Each number is 128 + 32 x the weight over its row's rms, rounded and kept within 0 to 255. Layers, rows and columns count from 0. Numbers have three digits each. The size before them is the row's rms in percent of the matrix's.

# down: layer 8 MLP down (transposed), 1536x384, rms 0.058, rows 1412-1443, columns 288-383
# up: layer 8 MLP up, 1536x384, rms 0.117, rows 1413-1444, columns 288-383
down1412 101:147130196067079106136105112140118183175060116083161093113120135151154089139134100108177106095120122135116125107154090112124174140173124181148121141172149150117098116141093149104086120173098160148191113157156118135182112135139119177183077119102154098122137122103132151137114173103153131107
up1413 106:107106154152151082112133080125097081114099126106164131153149177125142148133172157176120163148128123153132103132080191162105147135088182103068143123097105085127157175122191073147114145215097143149087123140130151132141072187150165093052089128158172102130071190138167125166139148085141106119
down1413 097:132132131152150062042099112040128132121209103108121130092129088136113138160157083136108177132158100142093149154083149151162114093098202131150120093095127128140122138133161097108134128102138025184101145111099142169123122161122129151190164078181120113073128122155126124113229110168176111121
up1414 116:067115132154099181151083128052194135130147153142112132109083093117099139151115087121150097140175125121110142112093179057082131157167122109094122163083140132097133133140197155074108159110109126187094169131152136110099144160095104145142105099113135155079059143087124191090102123118134123119
down1414 108:175150138061152108102151102090163118122114149101094114135141063105114149143079115080163077067151113122149106109131101144169217115161190092094094144148147105145085126113203129079165089150077134141092130209039043135120103119094158100093169142153158133146099169164127116167120108100075103141
up1415 102:122106132084180165081117092147117109116102143156203120162136120132145113087177132110096128178114086134078125097101141121081056112178136092204142111069137145157088136162120158128117121146038118124128154145147155128166118128114141173078105103109103121153145110161156124123202085154116108158
down1415 100:132150122144111161069127132092158057124106184088179130108093129132120163108122150105126103116134091068082110144108177157075125143101135077138092119157175116137175150168135090109174101145157089140190149117143125158150104111049178097119155074182135132158143105100181161147083163147120166170
up1416 101:128090097123097092110141125132098141144140138182111066133096161159140152077139080146134121109097140146130199113132135136082086104089179087143145106114117144150198068155117078107189109115112173127138159149102053128102111174158089160174097149086097118160148170187137179105099106112096166098
down1416 101:124189184073169113156124123115145084141169103141100085152136131140102137120133202128132143140084087187081099078146094155104167128165136134102141203117186146153061101112156115148076167091126132124117076121170069154169203115099154089135128108180103141117163105142094165148049104169158088082
up1417 103:128166162145143155115131180158168206165117100155114111143108142116101127119105132147103131131167159053096139131106167089145142164123169149119092116171122124104117162118114155086139064105126135110196093095172122161105171132097130136116126111150185092137141090131180115163196161140109131079
down1417 108:156157148114149147181157139123130176117143080068145152089049157127148074171135111133130155146127056118161160124127128122088096124165162151122103170154170182124115088164163163134115105158069068155103125112112116127174172128118109170072129103119093150095081046088121126130141138142100096143
up1418 101:080180122179187143182178126084104067127081167145119156110199133160131068093176116067100103116079112169102106111132151132125166128137131128141132134183087170083211145133120111102111114153144121108081071122125123067131102165173147108100238114153139115137155117119166148147152210124136146115
down1418 103:041068080121124139115095102152134096174076173194089112113078127088085126173101096139158094127137117099133164089159127143130146091171108107145087132123114141170131113189089124167145167159144126080127092085112145154114150086088083127166202094133112090115157099165114107197162184113152157119
up1419 099:120110160104120180168187120172074096076148096163119075112153125129160143161123149124176131135101169166080183101119153076103145072147191143133068116152119137125133166175158109157149124101114127171116131123124147113095155110118096140170128171139119132081150131137138028117133124131165150174
down1419 108:127106132130161106089134122167174147157153153116141153129172171118158106099152177095119132171121148094123115101153084139155176161130082162131105134134094104189140152113119148091119186105166150170206113077148062186138102097154158102148073093122107113132150157115152122160111117119123127196
up1420 111:087153137063139189103115153108148080114138150151129164104143102186080127133090078127142118113100103121152165137120154102112127114133066149201114115050114147157165167129168103145132156170118111122145148102142108116099059135111109146098085115116077121160133166162145103130157149192076106113
down1420 106:102155136144165122115129152136150076183094106092124104169162116184151138118079080116067126137106100174118143120099157157114156166068109050112094131150176159155142144131151163119120147106155108177085121062164121086151118160151090142089079072148171188130085133153148141123146158162129081104
up1421 102:204131146141114101139104103129153168105118130156160151090152148104136120138089084108165121110109205107135160103135119147154084165139113119160175122145115129171100100146186149092157142131136097120145102152091152151123088156104151255130206096176203113113099119178166133123105131116101111136
down1421 097:079148122162172156156088077114135130055120151183171129117086092187101103192148136122098094115097140169164213137161158113165130152166165081119130127168190135148112127175092098113129123122098139091154144089138130129053112166164148138140126056101127152110168126094136155091117152169149121188
up1422 102:119162141144076178144135104055078123160127113103136091169140140173087136077066121105171147089170104074093144132102091114083128122103118190105090105114144141123195094156127122139069122136136182178114080132095060136143146150128080171122103138108086130139141147085158096171139138154132116129
down1422 098:103145146126106154157115195193146127138114104161112183107117165142132156121092106093149135125104150154141141089074144121149132114128140073124199174106133127130057171103116177156108099080105131081186113133168137080079092100115194157166133064072211161113107127101155162130120189128127064112
up1423 109:120087143079181108094091143180158136167114157086121111150184123100099126130126077160136134129109130150069096145113176166151118121139127115173162153112066114169102114137133130130149150178157149110180106176134161141078180133142128150057111120062112104087113087178077184104056134138088107120
down1423 106:092112093100160095117105099132109140086164155093136095082114181135084126113127093155141196138123135171102078105224165097122117150131097134146151129135093129124107108057138155125134168081152097163080087159176138147154167102109149150161140208124100175135116099213128132138177190108107132111
up1424 101:082093135099169125155156152120173104128138071069128095153136102107113055135118145091142154096131093106139114138150140121161141133108104081156150095139124122130067173151141102140196131137187110140156153085136167140081118173102070149135094108138124158106072112142154160142134148121096131146
down1424 096:124113125127130050142120116158180160120130138176150148157117168122143172111072108093128106167061116148156128146095120110113164136096127143099157061153085159144134073096178145060102123082092070124146137128140136142198147197114099114156129109141087123100234130128140123092114082123153145156
up1425 102:142110113113181172144152128131117095170064127154119123150105150116158112072169113072223166178114147111154131163125085177147143151125137173140113077163105134152146111104103160088107102118064119164195152159090133139154144154110162167097141126118163115112132144152152163162137118146154154112
down1425 098:139124106114138108141072115174147093098144155133131128138122116174100146111125121097161134131074111164150160138157124147138108151101189056108152122159121096089081145164143122080152068124169132154118139133155128099125103118106112176112133152085160101153077163155168109154117098071161054083
up1426 100:089093113130163087078195154106087119128106120135121148103076133198154072138110133164189129085159143154122108121098117079142116209157134116102118225161095120135119146078150209147149071130133129113142152114117119114189114151097196085152162081130144112148103109183137114158164101135144100105
down1426 104:061154138139168162134099181084144092120088132120082095095165143077113136095135170098070147173124170150180162128112176130181150125147138146105099186091081078141169201106109117096056116098139094159207123096095113115147078151155117153129101163131107133100157115087094112082175138106125088091
up1427 099:111123140098143123088071122149126090104153135094131122144105090077099122136166104108144099156089145098105096119139164093163089149184149171180126134160140067188116147097137118075133150167171174103122165121080113076137066140154098161161126138097126179181125117109088139161073170180093178121
down1427 101:169094157142141089129097088134150105114112114123127051167121107144127145100136040153102128131115176104111154190157150155142150072132203088153160127069085182146105167113138128104161167145167150154075142150130109182101132162126117132116105079114160105116125126098138147181098062113129067169
up1428 106:142143220132125108143108135169087113121166144081092135105065080138150102097164143189120130173139128119112158117148157143103145114201091122136137120164167100156179145133142123165150126115116136148183120149170101135114101099128147098152130153145149120163155214074111101071135173154160173182
down1428 102:161170145115150143179126161096105165162135107153197164131165149115170090167140124105094145162088171149094098108135117154159116158146092133129188140089133042126103107088155047071049103128179159064137120119125129126134091074136118106180143108118132137124125113090102101110139080141129109146
up1429 106:083101133087161178082078149151191152094090138124096148128142147089149159124153129087133104119137105180148124098148149075088139129113173184124139144126094129129184128122128106122131140134089147131116099128130120172133102117157121160042112086092132195182160139130089164157114077178121180141
down1429 100:074094154089124079082128116122151109091098135095111092176087189160107122120121192115118170113090106102140142097132124152157117141061104069101090145117107132077137066172124119130166126071097207170085147131158089096114146136088093181154136103119110124061072123134125125085126120041144128089
up1430 098:090084127121156125151114171102112085157077151156130188158088119109142120098139166115176068114133169168138169148121133205187108103187121137149177165181092156186098147131179106124119171112132106079152123133148085087093134091065105146181117164105180170118125121144106104164103110153097135130
down1430 098:126109103116152119047101096081121167106158085111081153172125142115108114105098131101121074076181136120101099150148168137124109156027144158113175155071138090099175110150116114149180164131124187189125112097098157107136095162144086070124082145140092104180102103026123101177111162142148131107
up1431 109:149134136123123127119120125098133148114127121123181148168146132224118113120088072110084178178120130060165153150074116091144110164093138212110095052140084105156128122155167142153091098196149100129127068155135091089151105101109107102092113120100105085094088124166162146143111122148126150152
down1431 104:151096134089131139104136122168081145109094115095126076131166141140091131052121146150163213141082153148112123157152136110131163127138106125101168155154144148176115094078120116105068098125129064094100136146128137153188145171110139128153139204145076109175161189119149146137083120081170201124
up1432 090:171114137116201149165120161077102115081104106085054094179114104143196091179079181171134150150138117127101101151065135084111153149135126164108162077140094141113087079135146178126111122193113141140129147088128103077142180098131129128159125107113091103080078085153152123128094136185134118133
down1432 095:082128181078155101186137180207181131152127127160143132134113098097137122131114141228188186131120110111141148127106165117143138119123126133137113125093097110107036088147099118164089156126102160066200124135092175121117148180160099146122110125141103121138149090140148121099136108086148141109
up1433 102:157134095176105091194097128144194153152111156119134131179097126126162131173088161101185137148131075125107146111118090145103091123129116161090105143110131141089129107123155109104171164147148201117112086125177161108151088128153184100150015127077137125098154123128133153128075131163151117165
down1433 100:109174120175172133148178155076138169197071110102065154087100169115129129076164130142135126151097089086108103083128170103161101094165101113158109104133120141110165200082094195183109115127083174116108082110175109097132132151182105107167096162095098090133150160117131111138143061129160188134
up1434 102:101125106080099182169173110099122116120156197133111140155129086123103101167103133134161129074146137138036177135100093136183080148119188152046115134099132128115139103126136089101087117130127090124135140137073076062074151109141075090116127151181130141107096118150138136098160154177094098156
down1434 108:115183112154137078090113142121078110149138092093190071139139159109120129192140080125107083137139127146122140106114127094108165095209102146109175143202110157137132087125217103147203107111142133116136130133069125154109086173187114104144129105123082068117104178105142100065187190078103124149
up1435 102:156135092049093105146137140164118118108145144139092077142121172129118106146149119153136145120129110105063174155161118126142139126143170144149157135108094139127132138102126162177123100073093135183166156165177166142110120099158128106098107185118132118101161124114181109175166108124143091129
down1435 098:140143058159138140149090068154162102101146147158130070088105112124128162093116178107098127148129168124094090135129150144175140105147133067120086140185091109077141164135128140097149143150145171160162091158121069192104216145154103154088140105117152069135131108120150130128145179156111141136
up1436 096:124121163159103149162096098088136139146139133154130168111145091129120152156087144135144132144169090117144169162164163113120057054152159132116148123143131066163139120177086141084160137136110137104110113094172129119157133093113142120173172138101191106126080108142141140065155126135174082186
down1436 101:100105076090176132126105104150149093148142094087160113087134086127151141129126125139137096138149159128120161187175136141130098142134146101102104079100141079094158134115116143163166142145116105144079170138092164097112100054160177161176122140120068075128083090147132140110125142115156193140
up1437 102:140119161125084092135124112081072121170128050091086120114129121130099128177128168173191116086114133119097098136132158081125130155120081182143117102153101082154121152120106148099184131132151153069162144089194111108133118156158179150076088062160168110102121123133145027095130145112152115112
down1437 096:063170164097186175152126125109097066118091120145091171104143122194101104101153099114080086118139180164148202049109098143143117159150132127059168096155132076068117145155143081059106101161178074119063110146159129159164129111147111103086074109096180151155119165114139093148125121110200154126
up1438 095:104145132098087212148156105071142080107128103140137095178107133126079124103129150163114161131142148187156164139176148138139126191040181092086100085106131144127123163095138210072142183181108118115104183172143151141124163136137147157141098161081121143131137106104160131171091143135072123130
down1438 095:139101104074154131172132145121155112088134128131122166184089108142125121092111148156149115087143188089155170226151135150174123165165107168141103166124071200112145150120154145182114148154113146132064098120097126133126123153154152139156098095183153180097089100135098116151129190102162151091
up1439 088:172192161119117123117091165109175079134110117158106128052161162111154149111077130099172099092150173152093167134155118079125123137112168135109151162085145134174179166057098091092121118150182125152120095133132041141164159132110147140119144111130126136124150121186117165101164089151192235139
down1439 094:130083084228167129141132138052162120090125110166120105162151112122117108112106111128137085121161094106174104110153115125088138127142157112134171191116108093101139165141104127105114122174169176176115123119131118124189135099148080121144116057061151101117129140160183094131137088171149176123
up1440 104:145105139138133184122098072145131121150128083122130160082049106125136102134155126129122157120129111115115131139143105126142134122125115168154210144147139095107158131165135137105121104118080192116161143050104149094130103194127130157132116148142087153134148130111124099106119094182105167147
down1440 107:127114077115187154168100101090160147126100108124122156131137161126109153098144069134077099161076063089123095156068082121170139132130147196122136104135146128136172116102116082180132088153146134171119153110144123111120142197059082139156144129122090109126081135159195063111101091078137106088
up1441 103:127103088182079057117191153159098131122123155135136142128128126154115125111124084121099188208133127156087193088098131201135131085124199105146163105074154119080191099147125156108161174127091142111144158115133077103168126135091118145118058090130162127121114141128113124096055141180132222134
down1441 099:046090130091094130144104135130103081158124153110108136163158081133114138106096111146162134056078099170177102152148161111105108121050130107108149147085097112161167197127131158183128087107169127156164066111143057118075113072125180097125122153114040074157146145138157131088159147124142105125
up1442 095:159164118145104051062113126177133159143136176110101081133160079095154160148119121109106099136124199092120135077091146167158122153123143134125138098079139134154123109112153142093170095129117116141174148120128074200107117080120056134140086115156096164161123149140154149110152108046118107113
down1442 104:109141200090106097176176121101128076154096125126096130136084172107160090093147059131124124071131080077139177095110112158078122102106163092126155110081119131146071155121161140078127084109100160089126157137165154132131103124137132125116089098112170092127102114154145120205157155059120129105
up1443 097:117057167131115168096115079096133086105131161069126125111110100151166183098139096128144123127145147127110159140106124091199152176151076139171098068095184148198121101113159136164108112173096141122122092167102118092111141211121136087165120137161086099129112124113173106125137135123198140120
down1443 102:122067188066133105133139155157112099154143108136197106095177134161073079168154142177125153138121141175110111138158124137152105130158175127128108089184099126179109099134089155149164135137107122164088121116156154120082162110188149097137124135107157144115106143089119167156105173097120116087
up1444 105:109147158153147151128122109128125080083115154148124114152075157109145152100190107155122139132133113066153072087118133093156131113148130181082081087151137142107140144134140084118099160113106135159078157056092157176095149085116124135085183107094139177170112109156146121082131128085111153147